Each number is 500 + 25 x the weight over its row's rms, rounded and kept within 0 to 999. Layers, rows and columns count from 0. Numbers have three digits each. The size before them is the row's rms in percent of the matrix's.

# q: layer 4 attention query, 128x128, rms 0.0586, rows 0-63, columns 0-63
# k: layer 4 attention key, 128x128, rms 0.0551, rows 0-63, columns 0-63
# v: layer 4 attention value, 128x128, rms 0.0465, rows 0-35, columns 0-63
# o: layer 4 attention output (transposed), 128x128, rms 0.0663, rows 0-35, columns 0-63
q0 096:471469474497508529479467506506538463464477494496516531505498531500477516476491463553514515499513491489438515474501484455504515495482471545509465509500508520478477554504550460510536480452489463
k0 099:495463472483496470479492518487546475482488471472509535518490493550492477514524486530495505493484533484453521461512480456512491477511488541511504513513520519517504534473532509554494495479445494
q1 096:476520515504519474523461467478471513511465500531547522516506463459498494498505503461484481470478506479460540474518504523482442474509477504525518491524499472503521514511536501504506522465549533
k1 104:455492495451534494481457515480473503492477489518566528482464467491438521494473510494487485468503491514520511486468507515506460500489515521486507493535465510477509487457511488463498487493536526
q2 096:535525448482504507528538503526474481508514486538461540483490524487512508498460455477500438516561513494502527509512460521491500538534482473488480474536496531510493465465506465508495490489460463
k2 104:524523470528529556525516498497452511515472473520471496517506528501532509499486504522478486523530496493488469492487459514491525495518459513533513467482529503553509468460478506491519444504475472
q3 088:447494528505521510494469468484470468486505509472490467500516510493475552518533484461538530489454524506487501542489537515502519477473507507478481504466530501461498497532539488487484466466532506
k3 099:462490538513492500484484468512542540506502512544524471455502489531531554519498491482479506490494543497499491511487562527545555463479498553500499487514521483495480493528506500500485524525507549
q4 093:487510548476503498500554526517451506492472532543475512502487492482491457497544451518485501504512513503512502516469515492482529527516465456514508525468513516483454530471519544476524492513498502
k4 099:495533517483493514508533511532474505502468512492490527455516489463512480493540489565494505470527540505545483515467503476487481508504434467508480471495524527476496490501492493517515521511507516
q5 091:469489528544518487513526485498502489499549509521522489500437514486507526497521466523501500535507536544495508494507502473476487503518505530491507526516485503501519469542465495503481515439536490
k5 100:493527494523528493498525529492538498460531483551532516504478473474493495499494455535468504485519527490481430517486471479465493505521522521479463533523505499476503508530477482483442509488526506
q6 100:499554535528525516476517499517524471521518505509491519531522464511513537499481456510466478482488495508510481499518461496503516539480451470494531463493454531461511488509494483492452522490498476
k6 102:457516506521534495457488547509506495501497451552518549479516480505492546456530473501507487493511479527537536526487481467539500483480474539482537469448473518485491486516520497485488511514484480
q7 091:468504517529523497504540456517489498497534528506491561498518497494534463482533497492521474514496472477504442479504482446482497492544495504465482474493489474533495526493505519486534519556499510
k7 099:506522513502487495518510480480522508502491517479462549508496492478560500467503471470547498509510482490509461478494483513465504512514501498475515462513481542518501543515486516504538528532517490
q8 101:496495515523464502526476533497518523529490471461489519511490487534496469515537445506524485490508484518519507476511471485451474493453542496503532567541505555446492419499497485446520535533517496
k8 107:491481515527463533524493517532481530482446473507535511494541540516514500499483517511439482506475493482507491461519463478498519529505511505497467505530491497455498484478464472503472543525505477
q9 106:469540511499485516497482495517447488554494512503485472514498431495495521493500495488522491483519509511514491482493419458526523490503498491492484496500481486494541492519517508499532491488494515
k9 106:459554487482453508499499522482477514526506502532511400462523475498483518514526474508517494485529485490511544516489472503507495442493522459494474502474499498503494532532505475463480491445491511
q10 093:472525502515466526513508521499502484488493497540545485468524523509494462470503475476479507505505492476513531521549440514522511470484518530490455469499513562490461515495478552441517494519530494
k10 100:481514499510481509513452522519471493500477523503505501500492493501504487443472542486480472507527492480558494515533424507521505467468516470501488524480499552518462533495505517483523504479513523
q11 106:525494494521447505516520525522510487513463528537544502453507477445509505508545518476533534461462490489494482491516531532510513534491473511485560490497494480511490481472498529513518489506507521
k11 113:503482483458500504510467459560523497515482545501538457487497485451529504504529488433510493480500496482530479520503459534488497523483446488496490517462506490534512473469505507484487471468519496
q12 089:586537524459537470490484459494494486484494516465473503519483520480472487519498470515515511465472518527525507464486497484502516483505543508524526513530439467500491496474489497535523467523504471
k12 096:529527504483495475505498517497472522537526468490478474523466531484489504493566463475478479484474494526525526504486507525466527525501515498499490480519476490458464472452510517549523463561502521
q13 100:504527497472481515484460465494495536510496505538484535513504501496510520551538475537504507499502485458464511525532536522450495504514516479461452490518565504512471510524499483504494508475508544
k13 100:514506500503477479457510508506490521531518477518516532505509543503495555522495539526512520489493507496467479511502550497461531503461487511499461523511529491528519517476486462539545495522479547
q14 098:486500477520508486508510483516498495509467472493548502511505496481504527481539547508511510485467453495528511525543535515486496497488485502537512547469471465523486463524497480528547496502494495
k14 101:481472472504525485479537483508492454479485518511560484546507482486481518511567508467479513500487479474477500503496511499485503491540493472512536477527475463501492522496498472521498511491510485
q15 095:540540531473532488521472496504512538492491491502453529451494504499540487489509514480471538493507524520507476505486496504477554493501452535504466505476538547511495484482489527492508491421480515
k15 097:542539527453492434510472503499520508501535528483480553524493458483527468474527529514514473504530498481515509497488469491456481488525497516544509503484511512510474506487470519478490496519459538
q16 099:486526493504491525507472492490480448521492496509516552539554506508512483519484511478555506497451511462458516499508502454507515493567497480549482528539496527495497482501499505579476456483539497
k16 106:486537519493480536478531506495507469475494504522514522475548545480523486538486518495533517476492476471492477489479462496466477468524511545523502506457511506492496514528498509567482474467523495
q17 092:503504493553477434490484442456518482501490489505500529528544489503499540481500453506481508554504517509515483504477492537477539507512485484494506468467484486506510489461546512468542490502502541
k17 102:489512506561487466453498457474493503511466506496537524499500461502524522465505486513507545559458494496504495505487520518487487498516508487530476454498516500550500461481547506520557481537523501
q18 100:486467498509517486492470498527526494515510486556495531492493453532526477460546529484506488521463495483487511565507488485508483492509473486525455499499496492539481487459463437470526499482482462
k18 102:482495515494527473467468523507520494523492536520481513467505481502515448450517507528472469527487533513462509500553476441485526457509454503476461483524514470530507514497506493518513471468527472
q19 094:506537527488474489516508511472457505476473468492526521496513495559512514519503514484508490497512480510447470525474478492467471508516507546524497516519529521549558473511522467482456524494479510
k19 101:491489539508479542513517483490497512427464525488475479505484477525509523508488505515492509456523473495478467505508506511467511496467499514485518516459501485468580528536511495447520500482502466
q20 088:538463502484486456497471510523487515477470477459522505518490453473532492517499484491497487459523506520409490522518535483497522505498528525522481487477486526500498487471507522496486489479461512
k20 100:499492477547479459536460475502469483458468486472506506521486464494496467515516520493494472469479521543448495550524527494513517502500505522500457487524528518451499459495498525500498492495506532
q21 085:497515448563552478479477522506502507477504525467539490504505498492456469503546513492513576526523484516505515494506512543482494520482520478530479483509527482518529510480512485523535551449486497
k21 088:524493465523522496420491530519493472444531526475521495548490491450472455525483485490495494521502476519517498493485489475470464539499494475552500506530549448510489520567524467498489532510506532
q22 095:523546507477503535525464493499554464544518481520522506504506488462509523470526542458486494541491507505511512472487497467529523497507482494505490523499479474508479532435491517522537509498508491
k22 096:532514483459496479485486491537510497510543498494495481476540518430510529441536482448483527497495514513506480480490503496469469485472525509506502488494500469522467541464482544475528480499525472
q23 106:494511491432485520491466473465507556437493494550485518551507472518514472485513479451532481490492486487488519509512522479483533501495448488543515464507530447512553505507489492505512527519498501
k23 104:484514531460480528472496484476495541490517481541494506532468503492514489501495543483523522520496497527447505509484446470450523478465471495525518471532497467508546492475482447462536533496498502
q24 097:533537519475486475549521503461514501513503480507510467485515525490442504518505520518495514501487522453507498529494486502476453478511483468522475501518511489466521460463508537455468517488434508
k24 102:524521535529530469534492524482504471464492479515531449498536519483443467505477540527522496494505556450490500521483548468499498542496465455491529503489512520463501534487532516505518507518493483
q25 103:513511492498442531479517490561532509513464513512516489503534536510511512502547470529485435469504469487468480468466511530492532491476505503540507530459492475513522529524498515494475492481489487
k25 105:488494503498442550508498475525508473478488519501504554492503491501494526441532547542526459444517484465502481489497508552530494526492504512548494521466514493540522509516490542498505468501504512
q26 096:505547499465504527515474504515490520533427464451479530520506490512495488484525489506487541500481477492488498493444517474521502518503516463492525508435522487514513502495494467477481521472507564
k26 094:491520480516475543489489503505510542486454457477485514482489520502509495543495540494494511476488499505470508494473476487508484521564492478476488517458496493514517513524496527517519504503492534
q27 090:506541470487470495537479516534528479494498526515474487548506476479524468489516488528510473515484458487438494529458521502531483476476479529530465476519477509516523502507569521516514519510481457
k27 098:541547498522463501513493510513503483505492580460507498505477447489532488470499534528494477501487466505439505520481538502560505512500492531499493460481466497532528490511525518517505514493490472
q28 104:494492470497473512533443532486492493483444487482493551463505469534481496488486544482458542516516490557516529524473515502480537530486483457493464521534482494523521521520444489491550484506498481
k28 104:497498481487472476523469546512487519452464500521482519485493459531477532521520506514462516527493450547521500496513487542478519485502519466497528504519531439519519503465488511528522503525477468
q29 097:532505463519513535501483534461455476504514506552503506522501458452533484521506463484507526511527468498537537555515533510520513483532493531478536524505492497465509510525474504531490484509478515
k29 108:483523486478528529484476471509472468525501469573503498521523521436538489511469520473488475511506492473558495544526509505504514516497497485485477497468478544484503491516484476510463534497489500
q30 098:449483498482513466504519511515464516525492527503525501477501494493512542493541464509543490508476499476457510533455497548469478469529464479496496484517503483539437495504500481509506559483502519
k30 107:447497539512536452510508508514509508499470538480467527502535516491535513483487463501512521502503516472494469509469526510456546497465441514498521486475476484542497495518517477518490506469497496
q31 090:465479519550505483481489510551451499506455520510441530526453509499488503486526494474473540471500510532519458499480508492456499499502537476529498451529480558530507507496504495486480473495495534
k31 105:456499532519505511500473555503460487503437492518469546550459522519503486465541476516502539460522513485533512523504532491494519484474503505549468466521497529497494517476518494468487467512504541
q32 096:489487554527493522491473494493509496481487534504505536538523510467490519464500506449471441484476489475444469492485497483495511498537507486515492527479500486521508477497506512526510538525489517
k32 097:497499523505466479498497538482511478470517515497522525535539500440451510485500511475485504473501490497453496496506499465536490503491513469498490507464488551517536501512473487486526473439513509
q33 092:476480528490508494503463493498513510509521526466530538483455522488488522496504507484460500472548504506519511490475558498502505486477541451540520545503470482511515447486524455470488519478520471
k33 101:475486518489506489551484489510501566496508499521537524509448524507508480510493503490458480476516473519484465457504481507497509484467554482546555520492467492497499504465495492497489518480518472
q34 094:495529484453521500508510490491563544514489503471532503563447499470516508474472494514503475495457471478473444467498500515507490496491514480532506487515536548486466504519524526419502491502457532
k34 102:497525486480527508507487542484510510522491510517510537553483518491534488498499546501483486507432494498488477537456550492528478491506516510494491476525532473513485487499506530471543483499463537
q35 094:495511472485523474508460481491458474509499503501526479517496469542561524485518529469489447493485490507538481477517562488513503517504502503460466500492486510513445521507501517508510552503476477
k35 099:528497515539488479517483491469471471545514503486515500483496456537537533498479539463459480460475481522482527491478539505506499461518500512478474502474458471495466504568478493484535517475506448
q36 111:500517489488491531495549493488500502502518489476464468493541488471525500495509502508427489486511475492471474459475495511487475522531527511471471495552501473504501543511482497500524483497537485
k36 115:479546478476523521456516489493505496483533497513503520484534531504495539532486503500503470492512480518480502506530504464482483535521546516513478520545480512491515545492509485516506458466520490
q37 097:505483517517469461485497456504508516442493448484501523484533503483473479476529525495494484517514512575451482497490497489505465485440450510479483500478470533541507483492475508495476489508525512
k37 104:501480510501481460504489476477507513505492489487473518498511495499461441479534500483497505506538442542465482485509515512486464492470497520500488486498478544479454522485520501503525493507481526
q38 099:503452521483483464503543467487514497498444545529463465446490505491525473505479491511541476517482485490533495520509488520476493527466518523483491542515524464492529523493467483493498462501488562
k38 103:532519522478505487469541511505517517463466508492439487464548510499523509524455473529546519509503528476503515482484479540489460517474522514477487536518498477532536482464491505469468505486495519
q39 100:500482517532521502524519520444472455484513532492505477467522521496482476485539548488498529492544491542442498492495494516485490495495489523550484502529540477496481497515535488518477523488445475
k39 112:522493538478525486509487529481500474465499481474491474481505493511533505503571494478523483463507511538473453460511499493489493518460488503555481502480511494486479435516520526488495569522488492
q40 102:523500498504491533511497471511497480491506469471525515469449514475513517503510501555505557450484481460505505476513529570498495552518511511462482509486477541558519498515478521546517500514473467
k40 105:513484489494522485526531476522489485493518546468521477510471480502474514507499549509519524448520491504504474516507502506465536515536479482436469495477465476519511499501499475537528512471489531
q41 097:504533470492542513498533480505518482469531465512528431477450514528505515523485511518461528495511453531466492483491528528515506503513533458493476506521500502530498486488451479484515495509492515
k41 104:474498544476513516502470507505518484490503531463516439516513508503472466515503552527475512516537527514499499506519566523479501479534516452538513498507492526495469467505480465479508484475483504
q42 106:492507523489534516488473478504498469525442476500481514486541485532495519513445496485485523469462481514509508491452505462513522484513528475518503498489497548485489509508529515498507545535519529
k42 105:499480525473510497524502517530497447464482485505512543472551495509559511543449509478498519514515495508525545500473482509515529491501526515499511508514492505483490515510546481534480500534516523
q43 097:495488470507486522515481497490508540507498543473500472503485522557560484534513486538466534507464514521469516497516468521528483527523470462505526502520501530498478479531525508470527486480468505
k43 102:512484448502485508519493483526507543551515525484517502510511480565550495545488484521469535512453508491506487535522484485495481519505459501514534527525488518460501479532485522469528462491512517
q44 100:504531478529506487534456511485516491513522501448459508545501547494502555521502496502505462505501506499520495512525483521503450449510474459462468490497535488529484507449447497507523487496508524
k44 100:498500502523496477513453517474527507491544484444450509453478516483474567526509490500488516518493504494528492535502538477520476449518502485525475500471522465540526526473477476517551521485556492
q45 099:536525496486492523485506558518479467482493499489492497468500530489483451453490525464522482453485479472506513539500531512538478494533491482474525525544528481537511503505547452509533524478490493
k45 102:519523497486449513517488524474439507487516498489511502531514521486446517495474477476490499483489459483474475470534522504547494484512492485515529488493496498533500542494506506514467557490500476
q46 091:497509472512517505461481477539480476518517442480492512473486505506517519563506479518494487533495449463470497508495536478460518500497473508508540540502491540527453474479462469484475473461464475
k46 098:484501449501498489482501484537552532501465467461506539483503450485496472531494511510507515532474485464482477470512568482468542475507545555497505528478494549463490519484494500496500533502498495
q47 101:514468494497496509467483488501477530511465488517491538497511476464539473497479508500442504484441482505489483545554501490514518493528546518513540507516494470486450572486524489513515498496527472
k47 100:477509491524512507480464517477521512498512477545469505467499488496524483534490513487465483463490500481537509518552549487528513500549515530463511518502532499500437519499517527508480474512508490
q48 099:487504464528540509491498509503514512514512476490506483473549483499542506460492506502508467487523526489480509512488509530499546528509524477495456545453483515509515530467510471504501495502510490
k48 104:495474437492528528465496527507508515502534503496487476450548490465527477504492496439489497499494520469418467489478525510485514503497509494492483558517507471497489541502528463486500501515507475
q49 103:505509513502495514509508507539522470470518467486486516532489547470447507457526528483490456481486503525551494544535509483492512500497506506513522463503509494528515519557483510500471494465496555
k49 111:484541518515521523509540521494533536504517472496498458522475549491486474471557528524471477502507454531492517551518511518493492525487520541518511514504503486554494496504506555468476523449480553
q50 092:517513500508528495490525460480501537500523497435512483479487476481523482500544513550450492558486512474484516490487499453508572541504528507486494526526485512457471489488478493474487510492526506
k50 103:546507503531482501487519512516486503472525486509506508474477499463524509506501543516460535521497536497498543502573524467454488493519518460472484535502486516481476479511462532496495452486475491
q51 087:501537461553467500498469476509536497545533546475500517472463501525494502503486530511512466517521483498474491498508511495528464494481490468491489499496469537501501483537464514495538527536509506
k51 092:497480510504513486506485508511500457491539512492520510482487495519522491509461526501525493542586491479459486530464508449541529491499523465511535490495491469513539516497519478536505480453515463
q52 099:452531490477476506464468477514500474500492475518478527487506499490497495485531504498510529488515496526481484525501471539448477574457473482511535506560524475506496528517516504482509492526479491
k52 110:498528493498498507477464499554484511493475490541499489476503470542471507468508529517524547498473480500483497537487503490470475563485533483480553479556533489509526502539522494511498524494477485
q53 093:511519520511505520456528462516486472491474507521491514442518446553507503529533470484506485471487534489498502471493503494555503551446475502536556517512461510527488506512528530502472501537482505
k53 099:499531496507497525462505464527479510522445488502497475475531509538487505491506483487510530463512528526508517486522499456540516531467488544532492488503498469464495470542508493502537505524522479
q54 093:511490521456510479497452523556498451506539489549541516506508459518499552498504534505497516543480525491428474495527466507516458503505545505475505539523501507494490531498516468462519514537488474
k54 097:517506514503499452490468495517449500474502517518539501513481475488508506514526505471490519526479520497481498487533485514498470472530530518527490522497555525492496517522493512505540515535445466
q55 105:525493543481503480464496502491512527477531498508517510440463501522502516493535527467524526480495523499486480465511501511505550523508448477524474484444475472481525565508494484489449512498522470
k55 102:507513532524459480472483489507490557523536528499520526495467489486512509441505501490540498480489515518509462462488510498477558466505464499515516523490481519489489501539506487464450443498500472
q56 103:512493511479513501532535491490492496528464489517489439485495490511500555537497531481522519503529483482464534469495518495513495514475506503463517546509455488507475477493458500533484487511451506
k56 107:517513523538515523493525487450484532480480479543529481481491489526500541529484524496518499472548499490486486499472469485499520556474478502535527529479438486524438473502494535519477481485476507
q57 101:516529507472506534454492466468484521505468512489508487452526507470445516505479529502477476525480447502480500560498521491535480452517531478489534485463491491481467500497506483513498451498499495
k57 104:501471483482531538500489505488524519498516500501485485498511544481475497527484514485477500532517470516452507523478504510533495500504520487522524488521475499475457528515487492541463468489508482
q58 101:525478469498513500498489479527468506471525499506523506471536524477496500538499491487486542488499513552536493501459494483498466519507538506481511470489462489487514513499501502539541490568505518
k58 105:498502465464493514510482475515472525469510505506482523510534542504495523531537492492496503538503495536559514492499469533492482530505519508483495451515488523478509466492490494515505475558446524
q59 100:510520507462475507512518486477514511481513489591561493521457512541509485498495469512533505477484487503492496500530481480487549509496515495472485498528506482515511479528515475544511510509524471
k59 103:518537515470496489517496516517492456500536486532548505514509528542468474506501482500503516464473521501515464495474508483448535486481537510458463545479503526556529493486524452486499525486495465
q60 102:532458518548466522463485492516519515540527558500510480515455481538496488478500513478451506468479503468507438503507473507450490506502520541476506507481514501492544541479490511492500477503495488
k60 110:520431514521520529481498462463520503521475559508531492498491490526471527428492506493471491501540524502497517553501485454504489517516545510483486499512524510518576510454477526469489505467480497
q61 101:524525508530490502523458516467542470490538470500507442495469528510521496498511505487517488509536512496512484518480518532476507536520545478499475501456488497512494511497491517532445534495419507
k61 111:498485497551495547506448499453536456513502489466500450530510503517537479453495572475488499498533524548496472501458548487488521504471476468501484521475505508509479503484494489521470526511460539
q62 094:490521479476511482462504518520501484498526510478510499475521511476534524479467515490509491457527479561500540493514507545499501490496493506491536480517486501483538464498484507486456539513446525
k62 097:476522505498484517480519479432496503470446514530499503525487481473534509492504547493490496504540465518526528529464498541531504456468506522509547537507459474516508493521534524526508531509467479
q63 094:556474509474476495566528513520503524527510495530493519542489486478476529492541489489481498476518514498480483452520512484426516483533509516523485469541542510521466438474523492497494495500482504
k63 106:516481508519508470549520483504524528502470491528493505521497548492490502509564499514495485479485540496484500499504532480460526511508487501509438448460533546519445511473528503452492488526547527
v0 078:486541521519496474408487494505462477517532546503501520491519459496478507497498490486475493478531488505556496466519465476516481489509525491544476467513478556505512489537519511513498526512500497
o0 075:511472451481501501566487494494526517484475479473483490507476523489478504483495512501503499516495522488454494535473555479491494478492489512461513552484534490489481508461499511479497486456481524
v1 095:493524466539537488509559498488494471509517544476520479529521517478518513523481459542490497512490519517486541513488501497527503448529490500471525487484474470494486498502490432492481487497490484
o1 093:503520528501467475492475505501498529502492442513524449479502482521454471486501501502478529497508476516523478460498455501520508499465522487515441486503519522514500516501474545504516530489491510
v2 092:504527462487456500506509521507515517487477508519531475482542470492512511481512496522521519491529513483480513487476483473464534509478498457503463481504525509501454512548526473459496515519523490
o2 095:494475548537522493502465514483491514490512510454484509530464545550474493463488492478503468478492469531540482507508502529535470533513504503517509487494487477534544477463481526544527532476524518
v3 090:516504517488478494491520525510512514507538490525466482488453513503492488496452465485472534542508513479535530512514492466532492481507562508475476527515511475467506472454490471487497526508475501
o3 088:471502458546525517532514463544525484482469494498540501473535500517514506495557514481529496493488510526487499518501517494495514502508473512521513491493503514510495543565514531507495495510511516
v4 085:506505561524548482488493505506500506512502500479494504450465474508541506524529575473498484502522510564467488517513534488499518518447508463539499486509451500497538528482500472499484517491474486
o4 080:509511470460507499528525490508484502493524485472533514523524551483479502473460467550524498489500478437541492498482469522494510487560507507464526524483506522511487469516499522484536487524542530
v5 087:538478508499515520486500498504506513496557490473490508457501536520483493544473539479470478523499533490526530457538496500519486495478547472492508488507500559494472481513524462541483509497471511
o5 083:473478492505514488545501483513513497500455508513482516525493422489506530457522474501489526487512465534475520537510524503518519489525464526492534521494534450470517517486463529486513492480486507
v6 089:459497488513529547540508466503474517496524495506499457472504484485464477503478536476457474479465483487512521505502487513534486501499509536495494516492507512508475513526509489495506495462470517
o6 089:510510496493476432479483520517521490518506491477469512504459500486522510489522458510507511510573521509509455468507539473474510480501487469517534461515479517457523507491460532494489525537508483
v7 092:497518457490489420535541516509512462487456541514507471489487524483483532482481514509497483496466555483458464476510480496524501514496475485520475512495502475486506502524559501514507507536531496
o7 099:501472547505505566453472511457512547487545469470504526509513457533507500502502481508495503492517470520524525501493517513490507494514549510480488530498505523512481483502450492494472479445489497
v8 088:491470506511472557530482476508518510492499489496491527499505481513479501523502512559502501522489456479482491454547531524493479485463497495440496518511502517464496470573474552493470502512500449
o8 081:512526480523534457451502517494492493491480497509475480512509515510507503494501502457506488508494521535499521526500483498503509489512512513541500480491522474534496510393548476513525515508506544
v9 094:500498489494506449510490444516469480484532491452495514499521501491510519518525504494528462544478458502503454501478526524518494484484483536498515482471503508520505515536502481483518465485489539
o9 089:493522518497501510486509522471518571528496465535503480477463504495472480520509523491498506476530529489484509513472452453494515491537535473477475511547479508499493508471497489525494498495503492
v10 091:509484474455509500515477507500475515462485477531484532491512479510497502514526521501533495506487517465500503488507533507539509482512538473467485499518496523474544466481516456516499499509485470
o10 088:471495530562497499488543505496560481528502518508515446472516512504509513487523477472486520500507487532519503482470488504480472519492485520527485509484501505537438513519505537516468525511494559
v11 101:442468492494495494475521493484500480524498491487508507501486495525480491451546486490456496531473496543507448503511530460512493546490503478521486484482508508520516454475536510511528545546521526
o11 087:561549481505529501527468511509508509483524518506508525484527505497524504534467532533528506450545509464504504505484500547470535474494486512471513519484505482503528530524452520475492466484470493
v12 088:513519509474480452476514482534517537521543462479469497473489423537489436494505473518519494492511489468489513484476478480515529485522514480492493489497524508482513525490528477526513538472544510
o12 087:491505488509498556556526517517500474482469530502495519521486599472547569532517521460495496515528529511503477557477547499474485499496508529493486460530495476522447492519473528486502488538472513
v13 085:478483495454520508501470509525532511489484501542538492542443563523497505515493498524487511504518474508512460480523479504510533473464492489500508512491519555512466498536451490515466500498523498
o13 090:556524478526504482508502493488468480503528495474471510455557500485510524491505501506529462522506510506492523551496521493499467549540515538511469493503510481474509506468544518493526512525493526
v14 089:480530480471489504534552501526499493514552491472499515518515496487487512480505503473501494490451502493521498530487456491454507482496545504487546483474533531518497482538524538555516532523483513
o14 094:514502530554493503420478497475512512517473510525518510486496488504507479507501482508510502469522487497510528459530541530554527517483479499498453497503517490469465502460482503494477483468523469
v15 101:466468502520532459541520509455486507509450443503477498481499491475482499497467566507522540461520529519500498528508517503498489474448491495513472492482492470506493509462526501506493489499499498
o15 099:506493497494494548437482512504489510516523529469504514536543490517524489481473458498465471514451507510474485447462496517501517553533461486463534512507495526526508478516462471486529485504503527
v16 097:506477494504506511565500480497516511529516478516490495499542531510520530465482479454512558533452480480500487558468458494473503519496514501507545510477507521525525537496505494501510505499487516
o16 104:513515534499483538473493491489516501508476521480499543504466459525507472492535502504484487450508498485514529509521518537530524481495481521521497478523500479453481469484510504518477500490522474
v17 082:512523495499497492520515490515494503435487477514488561489524524473518503506500511512541478514555464492549503508491501527479465493534478481501480501518508490489485491506499500523515486498495531
o17 080:477450474446515506492507500489503502536492485497531478516454492498516494486473474494484507480473546502442517466501477484528533495487513517491482471507478494522495506496515483449472505468497469
v18 096:511491472446541495441509510498501505525545469493525473466501485517508508461481522524495453461466499470501517528454505486489505517453480512463521503516513438437522507477472464483460482491491531
o18 086:513494519543442485552530484491512486489473532492470498540508528500509508524513483493543535517551510525527465488509478520516520496516520498503490511522516527540469494531503555510528479491500456
v19 093:484532481509467485451491522455492508516504509473524522513513443505509481486547488472524466481514480508508529515511469476482475452501557499543496494527470547475524514514485527490448525496496541
o19 095:521461473476510507562487508534542489485484518552484461494480508465505513483474488528511549508500513493484504503497532483512527528486449459469476532480532472517480511508492477513564475485545475
v20 083:495515484527479496467437479500522500475491472476521479508469533539477502490505511504495459471508500513444526510445476498515529497551523504561485460456510511530473533461533511488515473450488499
o20 083:469515535460523478566552518500474497496493514539495473462533443461523509496491480508491518512487530507554469510514521469468447508480480518455503534539479474490508489535454476521495503536531501
v21 098:552509511473484507482561460479544506498495497480517497473489503468508482520469466511465491519473457462520534451525532557486472540481536520460501487479506487505508554492533509515474500506467486
o21 091:501503528527504494503462521526457488504464511487491504549470504543493505506513531501553516474528507520513505563475441494523514497489471462542521497489500517499498461532491488523523512471497508
v22 088:513483495476519531517541490495462490508442541509540462506515510491534475466451502504485522532492506500511528517521503509496496507509501476469516489495503508457504519491503514547530529485485496
o22 087:523498543558496509481470511505535522525545503507452537537515494525453509503528505506488529487498499505504522486514493542513530542470477481534518528510528503523473470534519520472503500513520522
v23 091:504500480484531457482473509510517498501510481439524490503530520503486491495486518459480499502479537521490499431497532492492473473519490531474477502462469508507518514445502467517481452500517558
o23 086:503509510502494525522528515498472456512494516517472482495497470509505518503495508515505486532540452496504495554467483483511494507490490518507502497548500523496516501549458527487516522513483485
v24 091:510539488491508468501486522479489525550489511475516539558547479504482523515498527496489483460472512506505509523526464458516455521502538465535497494516517477502469485547556482532487511504516500
o24 092:487481467485476552527499465503521475456503541522471489479464488489513496521531490519471535543541517516509499472502550505492515458486485534487499531493509527502552505450441529506505458534458485
v25 103:496525511532544473465534511474526495513561510484510502479497496492470502519505509508518543476508467501500505474429485492517502485511489473478458489447475496487507490477460524443504520498481465
o25 096:488502476451470519565491492499470509491439473494477509534508490510499532477478483510488454536517522516492492511514476479480478492481510541514537479538516516521489493503506508485495465505496540
v26 089:498510496499510481460512508494532516541477505468508480498539492475514513492510503482513482549492491500512478498514496484489458535486505509503533519514523522533529515515479522484533523503438532
o26 091:495479536482487516550484463509512489468527508544509553509431493521475487511490478489507535479495449494476551521510498494490514457480490495521475469481483476451514499469532484520498468493548472
v27 091:497489499507508500487507490482511457549467532543465514508516463511481447465490478481504515470491489536469491479490443498533526516505495501489550497481474470484496488485517511520452527484512469
o27 092:486528474460486508527514511519456524483530504503532482507474497492503545542506506535485488514535503480518479507489555509464498474470511473490481460475506554490499513490485516512514499522446542
v28 085:515515489449517486488520476531503505526527515492523468504480517467509489514481482513480503473460472468508463516516518501510503511473550483465486487471502552567537492512469496519546522484496529
o28 079:500501540578460523463462522476489511504472482484468539504543500503484493489522508480491488528526500504476527499492499475506513515511472529508519506499508456462455512456527522511519489506509483
v29 098:501474470479481505509448462493507520495504502490492497477492503499506507483496563445455462531423521495502456528505476512486459537496509502507477459484501493492569504498508487500530487514500523
o29 087:498486528540507532548552513516521478472537470501501512487459470502492486525512469529516545478551493450521529474523508478530526459502499492492526545523476482465450476515514495489447511498491478
v30 090:503492496491502471539501526536490497494545488503463513496450491505503520552494516562495437483512527502514496502503484527539508571492506498555512483541503511491518510474579511509524498460525480
o30 089:497507515483489534502518505463526481481521480484529480499524525479518501510512471461490532529507491494487503477508544484466508442532543512436471526491499524512456495516438479532440499528474498
v31 090:534513493517467508510433537540527528460488507484461496477523528516509516524499460516491509492537520555481490461511498500504518518494536477500473537481481516486497544502534533480511503488499495
o31 089:457489521470536514500517519484482491505503459510546523508458494480498468473499528480500517508491477450516507545511513490481457469528512525474521479498481487527511485491475479526463510486538491
v32 091:521554469471502505510490510496535490481517472528494529484514530514525483500511513456521501506490529471491498490523466508519462520502526484518490504529460469483515533444523519499469472527516475
o32 081:493461529517497515498522518515527469520485521454525463522492492523524527464488509538480470514492487497458510462493537514513544497509483494469520505461514503511500455541494481475485518476517516
v33 096:503470508558508478513522477523500504542519510502504467495519514500494476496479501525533457506458490508538519494508481476530481489491453560461492555480548502466508519539513511503521522500494513
o33 084:480542487470499510478514481496548522480477510561490545529483477496478527488533497487487566528528493476488513500502534524478522479497537454555497476516464508546468491488505505517488489472502520
v34 086:520479506492499473514475483533558508500491490452479504501507526510519472477494488485507529471504485562489499528502504460457503497498549520524459523493489484498499513444541521576520494476481513
o34 080:451525475513474550480517540489425474502502513534521492533508449478499503492479509521474467522501512450510494499509493527537490489517444469492526467482467511489521501542468469449521493529522508
v35 084:517507529503544515537505484504498522532522460498522544514496499501475553495510499439507499478505523501568459490479506485488485478534486465476518497505496512538492489534594501509488474500523508
o35 078:504497486469456523455490519477500496483468526514496477486540486528502487488511499513475507521515503498428511486503513520492504542485502536506467508512496494460498471472447487492465520510442465